{
  "d_mlp": 512,
  "activation": "swiglu",
  "positions": "rope",
  "rope_base": 1020.0,
  "bias": "none",
  "tie_embeddings": "early",
  "parallel_block": false,
  "init_std_down": 0.0,
  "lr_mult_up": 1.06,
  "beta1": 0.95,
  "batch_tokens": 32768,
  "dataset": "wikipedia_en"
}
Each number is 128 + 24 x the weight over its row's rms, rounded and kept within 0 to 255. Layers, rows and columns count from 0. Numbers have three digits each. The size before them is the row's rms in percent of the matrix's.

# k: layer 3 attention key, 64x128, rms 0.237, rows 20-31, columns 0-127
# q: layer 3 attention query, 128x128, rms 0.23, rows 21-31,53-63, columns 0-127
# v: layer 3 attention value, 64x128, rms 0.441, rows 0-23, columns 0-127
# o: layer 3 attention output (transposed), 128x128, rms 0.389, rows 0-23,32-54, columns 0-127
k20 126:107154106129130107122136165122122125101143132143132140097110087121147179136130131118123145102148140137161162133151088138128106143172133159109109123142135136138184170120102185099113164114159118094138157116106096150134114142162124136139145173142144120123064129118156139129177130099119110102137116133092113203182091116154117137094116114155139146125128096140117129148120169147112148105103
q21 105:148122089121131136161113181142147113123104141114162133164095148115139089113147090152145117118143100108134109130168119167091127160120135117140161150101170124130108093137143111131085109123140126118136143115107146117089118149067128157155149152154144120097128120152152086126112105116127137118143107079064128077182128157150117129125112106125072159139137169164142138117152132149108128145110
q53 119:140120093120132139155108182144153114124108134108147135156096152109142079118151095136140120111148098111133111126164119167089131162120143116146163152099170129123103103138147107134074109129148131112137147111102142114088108157068130156158145144154148112092130120157151087128120107113129139121139112066071125089173121153134113126122112110126082158143135173170132143113157133150115131141107
k21 128:110072099108150121154121146105111079125122087115143137122149129150114075109141094143104155109155118094116130155163108162112104191134118080145152135112166120121101084116135146079098134117137125121073143090112143129073130130150106149143129145107107131121134111144144085140156144107138121117130126099083131131143133121139099148092145184158110126138111144102168110126144124128123103159098
q22 104:105110154140119095143173127113158150151159180143131135133135134124146146139128142133128124152142133112111101117114113113131146114152157139102143180102135104152108089102115120143090139141136084153085119132174168134096123123133140085143107135168123137118099132170140098097094168134144103166146133096117066123129147126114110124099111150158116089102132140111086099159084193141141116131104
q54 117:113114151139122097136178128119154145150161180154132133132131133123149140144124146138132127151135135109112103120111110110132147112144155137107138183104134100152113097096123117141088139138132087142091119127177168135091128124132143083149106138174125147114102144175142096091097170137148097161146132102118071124125146132109113127096108148160119084098135133115087094160088190137141111130104
k22 128:096126127136148125105143127101141121111166148108091152157163094124105123138171143165133100155171130142128080133145143130101113093153138147077172142122116122138102172151117117106150178118117095134108107106148174126130158123138149109152137126150125148103131132175178084096092123106156089134105096119131142090118177103112116124117125107176128110102131131117102134155102129149119105133082
q23 099:143115111143117151138099127138110137106100122130164082144119163129089123118124130155106150097130159099138129121112116174107094152147151149088122105137134136119147184150112075151154124143109130174087108167147125159085144142132148179150104118139125112099129103163068125111123092106121113137100141093081088166122142128088126108099135099115161120120108124156137160155129122113138149138166
q55 111:145126107149111152145101135129108140105099119128167077138118157139095119118124127157119147104133153106147125125117118176106088147150146137086120111139134136113155182152107073153159124152101129173089112166149129159080143147126150181152106123144124111104125106166070127114123094113117104133098136089075090159124137127097129108098139104116153122119114123150136170162131123116134143135164
k23 127:109155134114122126092147130116149115106122110140161097157128117166105139119104092157124172134103121117155171158114124150123106156158118106118131084151131127152125171143114139115131141169137193139106129184142139148110118111085117143142152114139143113114109105193075113118097142086136145088084123097136103137123159144087139082111121120146121144125131142121148146158137160115141129128193
q24 098:126121151111113143138145055131120126104137119115125088150124103140140134119126120133198122119112119093140104142134130111134086156124143132117100124116140133115092155073103097108124164125158164115112184131138153118144109121140152098142118127158117133157138086096146158153154113141103090141138126111093133160093157111121118098142087101113132101057156112165155089144169155126136102107130
q56 110:122118161120114152139147060114124129109138121118117087144121110135127133117126120127196123119115115099137101144123136107129082152131146128109105126124135130110082159073104092108122161124152173122123191125144155113152113123139156099134120133155123132157142100096139152163158110138104099139148125106090134168091153117123117093146080101116139114064144111157155094132172151131136101098141
k24 123:127189129127114132107143113098129157117126115119107091163148119136123074095104141116161106125098159093137121162122139129151140144158136160094171111077122113135112150085125155104114145102123122129112169109132128124136127099119115094150110109093131109114090125080124133159129140119143137137154129070120147117127116126109144050131079071103154107072149109124142118143163119133118128129130
q25 102:158113081118138141124150098116137158127146174130128112137143102160107095110145129101119140174143131089054145152136118165166134127119124133136106189100152114115119157118152187118153149170139105126108127136139089172139109118114139120105101100119116145133132154137129122141121110091101151113135136117165141133108146168200131182126128126123139108161161140166123122149140131175122121143127
q57 114:158116085116130142111145093124135163122149163125132111131142100156115091119139125096118134177142131091057137153144123169166139128117116136139108186104155126117119159118149184115159141170143106121099124134136090182137103120100130118101102098120111141133131138132131116142114110103102153126120135119165140128115140158196132190119118125114140104157162145171122121155128138177129122146113
k25 128:118129116145137158155149123139139170067105167148179141166154162120108112132153111087130110153161157116140143193143148149159133136123149139125107129091166118093144138126157161120152128104165110134116124128114151177133122113112143061103102077113128138168168130117142101113145112105143117116103116110176111151132144152135150153122131134104165142144122144139146114101138149181131118105121
q26 103:117124120117142099118139156090163133118120115148134140105157153089137145159145124106139120143160126107165118154187102091152116140114126115168162127135100129104142161120124101106133139097116102103116118105144159119132089117111139125105165138145174141106113108108074158102115094159129164135126189148120080143097144136152177104097149147139109092105156134117134173129147103169121168153117
q58 113:107130121115136106125140154083159125125124117143138135100158156092139139153146128101133113152163124106163115151189104094145112146118134118166159126144098126109134158125113097109135133098118097105123119110138159120137093119114146127107152145139175140106113116105062160100118095161125162130127195131124087137099152140152176094106148150140108098102156134115134170129148106181115168152120
k26 124:098176142115144114139167147126157131112125098186169132102081127166128127141140138148121130135163107094104108131162128129129104096082157158148152115141100198137146138145133124081138133094118086103135106079128151128128092114122171113124124131136146144107120072123080155158126112148138148127144153141114109128089151110143113140113112132120072096129136130105099132122151106159093135114150
q27 103:120129124151105102117154147128119166080131122103118138122111146127193106180118127101081162146141108110141117099125146158091130199157094116114157101129108114107114130126143113155191164125130170148133161114110128150135143125144138099099090152135098163120140118096084128121088138111107151162123086125119086111167149142147112163153126147127141138130159099124099130096138131107100119127129
q59 114:122132117153111101120155149121120159085133121099121138123106143135192102172122129107079159148144108103137124102121145155098132201161093111112159097130112110112115130121144109160198165121131168153134157122110128146133146120146141100104089151135105165120143126102084132122090135117111157160130087122124087115158153143154113162152135149134138144127161095122099129095138133109092112121129
k27 127:134164110132094149118144121083078145110089117147095103168101146101187104120134157135104168129117102174106148131123094140126117189131122125084110112147109142146106128127136108169181126096135119163132127113120158119139086125118135100102102132128131156114110120170137157129099141091124116160100117136126123124145102166173147159183135139175117124127131126111123117104154156104094134142116
q28 102:122129110122115175097105124143120119079096116125120135141137117143107192102143089121157133162093135158130153115125102115113112117091090119162160167124129107115134101126104149127115155116133102113129131145139119138136081115131104098115159158120114142112185103128121097111121122144140124184115102079110140148133122111097115144115111106100150132164102119133118107138075150072052131159146
q60 111:119133111121124187104115141127120119101087131128119130132137132139101184096142088127146130160093129155137151103115105110108101113104096124160150184133131098111124099132106152117124159122131093116142136144137112129146086114132116100111147162118124146113188114135112113119135127146141115173117094068108152136137126112096112137127102105109155130158099106124119111130077152081044133161156
k28 123:108139100129138130138115121169112085123094125103132146160089157173120148106119140097156106130136133152112123105102132118094110165143104136167153171151148086094127120116068154123103140157110133098148111128103122168187106099156112122140140157133164112133140147158115142103130129139171112179125076090139161154131139131143147137137112114159186088122106142137112102140119112121116143162145
q29 103:154117148123155135172103143099134122110136128183099157125116079120150134121142150128144096119096158139116144073140124140106107147159082107104102116120139075119144142146099167096112087135114147128139133101157145143131119110082155116113095079124139138130161133114131130091102149159147143118120157078076119133090125101132134170135160096082103121127122092108136129131168120150123158142153
q61 115:159112150118141134167101130109131115109132120179100156127110071124151140124138152128141090127092164140122149080136118139107107146158081103104108114115147082115143143146102165091109092137115148128138129095154147148127120107076147111112099068127136135124153128115136114095101152160146141120119159091072108139092125094131133170137163100077095123129127097114130132136158122147127158144150
k29 127:160097111116122104146120097134139109104143136153102148129111120118104114074138123151159113118126123136124160086136144125128171091157096110157111109119145102129176129136102142077120108099089136159122194145133178156147141134106146127123095097121161146087111109112090091168082144163155112167090144104107138147124117136114120157160147120142129121162144113117106116116179131142139166115130
q30 102:111122123130121162158137124081170104125127116159144120143143131098131131129131131116109086101150119147095116140138101115098123097137119116113120138121093112130154121149112124173150089117138157123152123162079075113138106107080113137131153162113114158088101135118097097152150127134113085146123101080168135119108163109185098093112146180119151066107157120114136126121119133155112094113159
q62 114:114117119123117154152137118080169108115127111155151114144134132096128141134127133122108097094147117140095119145146095112099131101139132120117116126121094108120153127154120119178134087120132154113149118157079071122135096103080107137130166151120107152082103131115096089153141118132115095152123098073168135127105159102178090101114147182110153066115154119116130123125118126154111105104148
k30 124:129094106130126169169115139091117123098133067161139116161091109133133119153103137116125155150172115117102133140109109102099122070159120134129114153104157135159130140131140146161116092083176158088111110136123114112127147145113131137115145118173124094087122139099094143128109135102154124182139097108188110127091158092180129092130109141121137103137099144122132130099106105130116133137132
q31 102:160101107160139086179137099172153115061109120145116131047156151103132122163166117107133109124123113109142171103110158158155115107107136148118102121138104141179119142137136144156116095120124135125122133109105104165110091144121106123158166120105090135138113159147131107147099170133172096133104125132143101090115146140127151113144112110144143103103118142156135115164144108100107144110114
q63 115:154100120151135089175133102174144113072116114140116128037153158095135112167171126095123117126117119112146161108104163154147107112113140149120103126134109141177103138144137137154107094130131131125127133106094098171117090149128112122159158126114090128125113161148131113154108179138169103135109126110155108088108149145124150112130113115155149111115113147154131107160146112114108149092111
k31 127:143122128121134125153115143175134112103147092139135107116165154091085116166153121108121134125100110119154168083143124158177095079122145126092112141167109096101121120114109126155149095143136134069111179080127131147158150131105109128141141107172089107137117167128161110165125170131117124117138129130160107106116154159123125113139134089167122117128168131154123125103095124120104178116135
v0 087:097099172099110124144112132093131143117126161117139144157136107112180115123110133150117110099137154105142142114138101125159053108090124130113124122151103117084105147170141106102091080112081129148113102133177115095120095108122133131095132123088154091123103127120163140091129138141086075147109122138159164147139166137130151142132114159124166160147118107141136162154139137142099146128139
o0 068:149118128097099149159125152145136150081112148120127129134111099120147157112127109145144110135116143120143142107120123149154072119082149131103115099131074097119104114145130124115136105085069108144153106119192096095124114089136147135105118118121138118136160145135129138111148163115123078129065130146133161135135132136172172115155140143098156184149120084144139171144146148159112141145118
o32 076:113103174089121131120114155107121128146113110140164141149118103079164119114124149152161121133101147093126140119144114152162086085089141127104127098158089109111109115173135094097122088093065145139127104138185112087102092098116145142106114119084126109124125114114141156107135135122088095126088128154149163133118158136153152116145125147115158156163109099132132148126150150116099142133139
v1 092:132127126114131125141156125100136136105117142122082175121144142102126095117166192150159136112109109111112112126129117185141152151163106127149135145130096147059139137150080099104121130155164126119155123159091159129111111187154119113109144129089109160118126102156136157121135158133148136126129140136162107122113144123151123060088117127083118155127074119153125167127107129110119126149122
o1 072:127146146135144132130147119124133156157137124135092148112120131113149146115189190152162120125103102093133144133148133181150145154160104151122118135138101160077148147122102107130121114140176110152154120144096147126112130156174100088139120112136121153145129092128157141099138150146111112085126133114165175122116136120166125055093152125121095138139107127132106097099129115112156120110067
o33 078:125149142109156119161154136064136122119114109139080141137145134122140115116145191162183116100106119096142127132121114183121135182169094131120133121116104129092162135113091101112123111133172123162130125168099130128095114157146106110115126135081105151114125094151131147144125151149139128102110137092162147140119125132159114059095131149123084164147121165121110131123128131105162117114110
v2 089:136110137119135104086112127113122120085165130120154130135141129153125148101169131136135113131128132145104106140110118088120094082145134097105151148142085123122091141128160165152159111200076114127084181151073097130097100148113108086135101163145178173120103120113103154120120164127103130095133136115150092157129119124130109145118134117107109119160095113121128107108129092100123134140111
o2 072:140115160123142127101124106116114139107171120137127158147123090119119181139167158125107118115128161143103131127099119061128100102138117098133140141093100112132100132157123145133171124179082127132123185139093127120117123151146096089129104165158144146161134106144123149134118152121099159131097141145167112201158127138127115163138124111137133130172108147101120086098128081101115150136140
o34 070:143123152151141120094105105123124113108161153131134115122121090145119156104167154146119115140129132144108118090097135081126108098136119104134128124119102110136112127138161165165187119176082111128127186170103113123096109163135097096110105148159162165147119125145093182129080179140095136118136139134152102162124115129131113166134110145114136120168107127151124092101138089106109145136144
v3 084:100126131109156095082128148151141129141140133146130098167136100107133116129122097108130139134148106172128118069069151184129126145128085164141139134096139115099141117126191099138122164139105121068122116119122099141134120091123133166049145120122157156107087147128167135138138119126129119103135142113133106149110136094135128099136130168108140131102161115121126132186156126116118106113117
o3 064:108082141148144101111125154123143093132169112144168129143146105087145147132115110099113114118118108162143140101101190152143130174128103158107132136122132088109116146102146103179154183130076117052130113103103095133118139087132151158098138137132115154133107179174120129125117150127122162102155135116123130104107142114138144149138140141139105167126153115114133121187142108119115122117132
o35 072:096112126124125121100106132094152103145161148144154096173146100108153149128152095097125139133131128172161114096080170170106148152131092151136161142086160101087110106117141099139127140116119120072125089107088100124130107088144119143055119127105125150122092156158161125131140116121145143126131106110139140148116141124139132117129103168144158159119169134147139123181143104114121098142123
v4 089:104128170109085136152097131128113106139132113099155190168148099112172120139102147103130119091109122103128097111125142161117115103132136146131091153107160117098133079120127124135160142122126115108118118176113135143118086144159148128147157127148156171099138109128106148124102145113108155107093095088142114117126117115101132088180154093144086177116126153133143116124141100156101105075116
o4 074:113135156092132165142091118120129117146135116094135142182139138118142102130129128099139119126091132136154112125120147141134111074109130147140101158131155115100142101132133124139146118104120117110118128158134176169159099153137154132167154134125131171092144100131108186147101113122150158100076113108157098126109113121110144103149137114133085144074105143119176128103131071175086118085106
o36 078:115106148118086141178090136147120105093131080105165144175138117145127118121124151104143120110116129102134124147130133154114095084126108109131122136108127139109164107119146112152167141104109133089093121161126152167125075132152146148173170117160137157082162115115092137129095142115130166138093122098155105114102152123118157087172141107131104159087111164140137115129150089145101119106123
v5 080:125139154104143092106132158123165109140121136130147149107140148158118122123111149142113139089129137126175142135143109150107169114129146143133122121090128180131138106105148116111102115146168149179153135138127156102120099117177109100124078129140127134142151131089108115141107123051140104136154119110154119138122142078154082151123170132129172155115173112141103133194118144093131170145134
o5 066:161137149121135111119152131086188115085139140133161120133101133176113126119119130156103148101112152126166137124159123174147129089126134118154168138093108122159127142113127123102100126125178133182140113126132150113144094095178108098154101122111140141150135152095100115120113138056158097132186102131135151141124166096147121142100141135130146130114171117158139135152140114106122176123117
o37 068:103116154101139080092131110109163106110158105156173132102132164161103117101143148156110131086123122121169130143157121139144142076103128137124180106100106173136125150110145130102129133148152140168132108089115148126128108112160103133155101103172124142120156115087122126117125176092170123137180120142146133126101140073140111156143125131140137140110144144141106108194140148112101143146127
v6 083:166149131092139139149104161118136110148136140146124135155128125122129142100104100158147182127123123111106142090120204098095144154142151185119145140151112161147145159141093134150125125095104105110119126127123120107126139135061128105118114142079134130095153137176186112152120128123091141091148111096162132162120107151126133118100111146077138147130096126137162102104104148140111129110104
o6 070:156126095125099163129115128111131120148138172134118146138137118123106144120100128185091173158170117102124143091078179128121112130132148150114149143117109127160139155116129145145149119072133133107121139158124148116120155114077138088100106133082137101112139149148168097128104083136124149093107134126184170163113142112113146113103131133082127145106101142147168092102132150139131156109100
o38 066:154133125111139141114110115146155136164120114144135147187146138115107108094113134118144165132133135109140142115096164110142120135127147155097146132168089159103125197093125140164137131085129152100124138174118096117123162110071118108107105150097137088099138144154186095146148110138120147100131138085177151121111117119122141117106119128091147124134084148131175098110107141131110165102110
v7 088:135111097106127108130124089138065118102139125129128150117155131105131139174140134125114154146127088103159111114136143151089086131151130170142153067125114108122093142119137126096099112127128107134126123168120124075108149112127174128090118137135177082144124135154112132135187142112147160099094139157146172158121113115128114122176107111096137066137140139125132127091119141133113148154090
o7 062:130105131118136114137077092104075111127124155110116157103129176108126109146110155139094134152133103151114142114116128093060105119152119147126147088119081125127130137131142118119109101131085113096093120122104135080127142125118164139108110137144153120155133107129133150130168143106157138077121136172143169148106099112118066104133130131071112133138117149146172143117131148169107145154089
o39 072:129090107123117088139090080128081121107136134125123149130149134121131151177133135133076148139106095106130137115148155113090074117123134184123192104115083134124116150131153104094094107143092099145113121119107133077108131125120161126094146147143162116143119107129133129119185118101130156097098125163130152133129115097127086111158119122098098089133130142143127127120118127150139170171105
v8 085:131129090090126111142140148155156158148093109101125141126124167104140157097122150153101123142162134135108118105085127097143111109119111117097152121122172123142107164116095122116098114145124137151172119138124091113098116143134089119120130057123119129194134103147142146141143165092118094146119117116117105147075087120167102122104106146148076128096133154137095121145166171150098141128137
o8 074:125153099106137100123137125149147136193129128133160123110156180155136132103137180135097129167176140124113126138116126150172105106092129099136130123150121146134129142152136133129115148118093117166187125142138099144119141153117101100112117089112120147193157137168156149113133159108118141163134122086140138132066112133155141173122110155122101140101113142111086131147138153141072127144133
o40 070:167124088107126129144151146165141140154132105117142134081131139130109155106154150142066111161169130124105137112096117116164128099112136119119157107121131155133137129133143107104103110116108129151145121118140109132084119160120093115108120068099110139168126114137153143134127138093144151155122142119123088129076149147169103120107128148148061154103134170125066113158168166146120170121138
v9 087:109144156090119139105157078120112127183110133152143155146130116124131103152115146141109109166122115134121152151114147161115112089156104133127118156101118121177155093130106081131079166184133141122109129079101091147102126152115164155119165118145086108147152149138100138099121144150158127099155125112125108160131089144161156170161120119111131088129124146136104152102173147127135116120138
o9 075:142141139116099123135134115106117139154076122142113152133107163128147162155156132132128134150113073096123141144107149149105116095146130138149123169107146136145164108098110098149072141170148131084096108088109076170111106144123171115124128119136117123123127138117091137111137142133158150115111153117132092158148104124190154139139140120099099110112174121145095184095161145094165127118117
o41 072:130113160115104169084172108127118120167084137160142133145110135119130129168127171122141159148087099117125132153100162118118130074153135147131126173110138124132125119096142101155087139171128142093137111102104091164092134123122169131132155116152106094110166114128124179103146146144146132139152122110133113142129092141180144167159106105119106108118160121116099180102148147136140115115162
v10 091:115089112116116150117122154134158087148146153113077099135148190121116138119108124104087099130145182086136094165141101133168105098146091186167142114135164154147108116112089105126156105110112133132126155160094155117128141148123140098104128098131165115111158139147132153154111098129136123111136100125090118137133071116149148114114121092156123167155138118120117161142111094121147147120117
o10 074:123094111095115113106122163136147076140120155113095086130115176139116177136085123107078103119120175071118119164130123107169120113129085119176160090114137141141131101089098098130151102116126125127131118182105138137132165129134156106151135097138154142128168132115141140153124108124145135135134096116088136161142084131159135100133144117105138147184137152134120137138110109102135133145162
o42 073:087122110085110142086123153115147081152156141112082071123107148146129122132115129119075104118118174089128111165151126100136117125144110144157144104116131151136087119095081075127134079100117132102126126175104155123143142148131168109147127107129154119105158143134151159160120110120137143114132099106096124127137098126160143080136105092155142174160111135126110155137087110119136119116140
v11 086:118128147138167205126119103130137104122109131169112154163088158130125127126133144123100137153086163121087128105212165172156101108131100103085129123077108164094121129126145117127134142151095149102172159115135120118104136139158134152141092117119121127133121118153106121119116116149108114156153151115148116150163086153086093116113097152122147119140134142123130148121079125123124136145106
o11 071:129132146124140185115153086127119127135142128140098136156119152130100103130153116118136133172094146107104127102184158198161136145122098098089108111064087157087123112121127118139109165144072147119172127112131103121123141155132139160133077117125123131134161118142143112143105109154093109131151148143163153122168087162083093120138132155115116151140132164136123140137103135128133117124121
o43 078:137138104120139197129147106127115126121121135154088142150114144149109119152159124139116142143088156114091125088190164187179105129106107101090112127085104154111133109137153142144102179148098114132175143110139128125094123144141164143149079091118136146140137116142115112114132135133109097152155151116142133127163083191091114126115120145108111138133145122155158130134093131140134126107142
v12 094:163127117141113127110171107131122104095142105093119175112102099161124152138119136083138156135110177130113129131115104124104134112156125126081147120118114148110118126107159105114104124096124139151175118101153149136122135067133118158098114100103139150124141109137114169180121153148120114056127103099140132135138151151151130146096156143163124097137087158150169121160094093115151138082109
o12 072:126116148126125131098145114111110140136130103146138156103111089164124156116123131090137148140090172157146158160142103114102117110135098116097173104135154139123126116111158117118117101128124122176179101145139133138123104086134136143080073095087143133103096089151123140166103110136160158078115087108122120125140130145133092143106119133132125102145049114114170138162127098102143142115131
o44 074:124125136114117125098151104162137141084143137130117169106126089161109142151095129099147138141100191171141155159120101135090133105128136117090148113128118141103130129082186123106089123108109120164193097115132130150122124096139135133099120114111118157143111101170119141170094133142138133069121105115121100129132140135139111181103119141149110108136057141131160135155128112110141130099136
v13 090:100136125147130096111132144129179135111112146156095136105091169129116129124153110145160127109143133126146102136105149130120132101128147139090159085115111137101119135138124100154118128114133105113094178100128110118060096091115158182139122140091150067148144149138112127145092136110169144164130085137141112127162105123127124146168186119079150141127114156177121145119142125147097112116150
o13 072:114162112145125123109113152109173128094097134118099119111112177162113141177150121126161114106123104094131139121118133122099129081107136131106181101136119136130121152155135098135117119120110103123104139100131115124085117100096165179103098159092142064116121166167088129158131138096155163153132097133154123107128144148131111166140137102081116114149175140144133142106123107137085123098138
o45 071:132156102155128108121138186114170141099135116146084133097092173145142123121163114130162117110126110084127125130127123113107125109106151141079160088108118149119131140157125100141113128132131113108098179108145105106055110113095173150120107143092137091148129141139076125184140152097143154148129107116159107110152111153127098141148144118091166123136135141156132142110121093131091118110136
v14 086:136116131131116106124132132111100138127136117125132105115113170102124114144135176159145122124180147102067148141122165151080137161125099113135123140138135112110153127097148141132136083104098103109121151160158076160170176114166146135126176121136134125159142161143105161111115122123072167110112165121100071132148120089086088113091153141147137125095114158141104109126126131134122137133113
o14 075:146105137147116099151129162127107119131151121136115137131118179120115136170116163141123123118143116105083150123125135148119148152115086111138123159109151097125166086112137151111124075129061096117063143129142115125146185131143162135111145131134113173135109188144115101136137146118077147135143147135106125126167134126094114144103147157149127117070137151154097120113119084093119154154146
o46 074:132102128111120087125139160126114151131141098118142136108132164122148092141120157131132115102132120096080153123133134135116142178123095110138093164121168107086111099097161112127133069100074121128095148136155098124137184122139129155138145128129151150173153159141124134135150139122046176095146161096119072117135125129083103125111136146146128120108120164123119101119143099112133125132128
v15 090:122108157153115142109115189129092154114100118103130146137116120077104144121083117151109154140166091092129140134146161146146158123147109104104119139159081135127156128120122099129162168144168151095105145142152129112146120125115133133178131131085162175143112160159136143152100133133165143154149125136089191133089119118141126157106122140121148081151134141125149112180141100141147150118120
o15 072:144131133146124126090127161138073115127139116102100146160115125071140120146084129149130180116155089115132135133137150150119153139125114115076119129146114126108111096112113101113143138124162135134110151124168128140146116118112140160174124141085163138132095157133163148178117115120163131150129125091082171155071112099115128173101126126127107101143151129089164112187112097116149124145136
o47 076:132148159147130144123126189123090135114118109135132139120108145066112141109083106131092158163159085104150133105149170148133167117141114120092106113176098115143135087132123097119156157138154120130127160155161138146154118129108142157175126139091166168138113144152101139142087129140157134109125132150089179150081127123133132168129154134104129100143134150119165114174144127126149146126151
v16 089:152112140077089104150101120135159107114155148140128116168099138165122155148140149136111131147123111083094147180118139152125149152127117157100107166143142117123101091110130115143134118150134101147147133096133129104133118124149084139157135172133138119150082104135118128109092155133120126136086172130141117090134130081120133179121093142106169156133153064132183151129123142167147158109111
o16 071:096125147053112128120130120103169134086165131118128125187096127150108142114143165124113126122118114093083154184113127136113136136104121136115129161121140129126106096147125146116146121095132114123148140129128134117137109122147081135142141151100150111167113069144163151101087151131116097150125156119141099128126146099131127146121097104105174118110189093154165133122095160163161142094130
o48 071:115109119072112117146138109121147150087151147115109132164100096146102123126133173134115133154125116085085140185113144124103142121131122162127156187124155130128107097099120133149138132129141110153137139163132126111138152120147089155159108148117143114157086106137150135113093153115113105130099171108139139108152139132120143159146100121128185144125188096132177121137118164167186130103111
v17 086:128128119128153120109120142147134147153153121138108143109146143126145089150107096130123113121100101128116171087139128122106119146159104135137131158094129199150108155145158095118146119130121145139129111150090126165138107104159093106164127114129109089113122167121087115052149097142136116142128140152150125108160131147145131098119175140144142102118118083158155067094122128199136158126121
o17 061:132146097127140120124155131147138144127145114150116156156163162124157071186132096125135136127119118125147136112151149147145089187129107127133145150103143176131125136123150116151156108122145127138106091145097128162134130104113143119139167076145147119094111151090102126058164139118157122146129124172133123124093127145134129100110153128125133083109117113166163104114151129147120197173097
o49 079:123123106158144130126132132139153136115157106144128160092109150115123101141119074146122114152109088116118164103147137119155101145123134114144127138100123173141138126152185099175153100128130140113129082150104113165133088137142125116137138108150107121123133156105081143052147113127120125132128144161138117098114134151150143107108147168098160096147121103177153068106126097170135182128115
v18 089:120162080118137138108127146134173101158131088098131159077186131087153140146116145164207112102121160123099123159125156108163147118142139121122130113170159113131144156129144132167115100144123106139127125161108129137128137085142149158133115144119128155110127131151115148151110096120123107138068109131086140146144165137122140132142082192158137125136152102145134147109144137137130106103104
o18 066:124147089115143121119118129124165085151153104097110144087106112090171128159145128149181130088115166144105145102107158077127141129172137116104109113148133115129170192152141139148155088130117130154153126148128109135156124085156137174134112117118133142099133095145093125129130100147121148130107143128094127140131153132092108126141142184158128117139147135128122150117173159164142098077107
o50 070:121170105136136124124106119134160095187162131113091163082132122119151134145121144161184135102121141119111145103103160100158159128145141116094091125148138112171130174122143128151155106142109129145150127161104133135134143111126135178158133129120128165090120106153113155126137097113122129132091133129066155123152180146112129142162131168169143126126162122120086142104147137163123102076121
v19 092:102075098126147137150073111116159110104100160134134141166177168113128166121101146144133140140088169113134146127101118139095134122124141117124145142097076149138115120114133133164133165113140107099158099145128119147117122106114143157110139150140132139127151116092124129159136112104098154103142210097082131111088151161118140142127188107148120118130134088103120107148125165115089131137122
o19 070:094097091139153153148076119136149137135106145126144137128163146129112168125127150142134170117105142110126152146087124148084115126112111084144152133109086165148127133096135138146128158107143099108140097154149127118105123111112157155108161139179111142143159113099112136152135125090062151061147191102114127119085137147094142149106162098139121118118141107105139115136119162110101136135139
o51 071:112117124107160142152068131125157120126102139124139127135154177127112156104128134160128165112097160132127148122117115167084125099113122109152153140119075155157112116136121147151139155124170115089152082166136107108121146106120143158104145181147125159148137115087122134152145122119082126076139176131103126120082134157103133157103185106139125144118132104109124113135129173114077129146127
v20 089:095138117131145137152123141134111133138103146114113117083119131104126129109138131137089104118076126127119156136192086132084184125152126158131141118111142095159151116094101181146137096170170140118063124120115111079150109073132144141127104099124177139152131129161145151127125108172126110124124157134170091134109136113123159125129147109135132143077109139126147147153139114103116105128098
o20 071:087142102119143132193175128123128115133126168122132118114133125116118153109143131113107140150071136114126167116171116121107168140187142113108136102088136084119134130095111185158090095139168141093063129151088137101154094119116119145147111108109169111151108135148120151127134118138125137128147135131151132111117128089138147141077114101117141112091110126137124145188154109116125127121107
o52 080:083157128124120142173128131133125105128103106133128123093141150104116159092163137117093107126099126094130167105168093122119154119143148158126138103117130093135175109098098201146106081165161139097052149155131125095151091102120124168146098089131156118130122135137140150119135139166127118135151152134177112120137141117141154132115139122124149136085143119145126139152124100099103141125092
v21 092:116080177114117141113176123147135136135164055118116151135107126124105132135127105098106099152164155098118131091106123128143108134088133123149133136148082115141147097103116124133154107099150123136103121138087098162112146097102172145112121133118143111142150082165121121163139140161144074141102111151124116125152134148141098115113135110102152176089156097097153086128147128144147115173131
o21 074:116074139126102134110149134155107119156166048119151137112076079131110124145137146110142117130166125080132115135097129112145121161077114112140140150124106118115135103093164113135133104098138131137115134119096092161109127128121153124103141135146131136140169076147107127147133166164135094133121084166107144139110087110166104133110131157104137152087123134122122089112135123128151076166120
o53 074:124061146127119123119153128138112120138147068116128115131101130116078128106125094109115121142172123092130125108094138110136124122078103125147164132148096100123137117118110141148128094107167124125106108116105105178124127105115156152112139154129120125150169095158094124156126157174167076161115101166122097145118128144168099125099134130096151149081131112094140079110137147152127113166122
v22 091:126105146137129104140158120088084133103088133112104156114097106138112110089154094147151097110155133132095114153124124093123127136104101172127137080127100118136128137146170121147133107155129125071131140152104120147173121150128089161127099124154109120109171133147149109168145115125124129111146143105138135095157151085112177149134095102147095147138159123122159177104147165161111180151133
o22 067:127085136130121126138148124117095128112112142123147144109088096123118128077151094139167117122198154099092099155134134144125141115111099142137130039112104087152162161087129157135132117135133151099102131171119132117143131163121123122130106136150094124101116148137148110154159117132161156112149149118119150098157160106137136131142109126158087115117146082125145182117144144173116152145153
o54 072:112065121113133108131172143119098127074098140103101146127122102133126096097139098153152092099158150128087105146146128094137154131092080149124155078124089131137155171119154155150125113147131101110099137147105120169151111170131107136122110143168109127135160154137167108169159113107125157130138158118147147117131154098102164132105093118140097120143177105129145144124149138129121161147118
v23 085:112131142099144132096120180134139134085147143102111133117092138118124158181135112127112117120139147152076093111134109144116124141102123121107128120135148086169143142125111145126083109156159155126129182082143108128108109134137130110078096114141087148114092130159111115161130103118077141102129151134118170116103165107125145094161095110119149146169122107154128112116114134164148060153131
o23 079:107132106120104131138135159111120131108191123116120156137120139125103196168159114159103136099133151129114104114116114136140090125124129107108140131135163080141164125106120146150085153118181144130109158079148097119122127142130120103061105123169125175146083118133139106128112120136104123112113168094141143107100173118134136085127110094122142141152137097155126088108152120147134086143103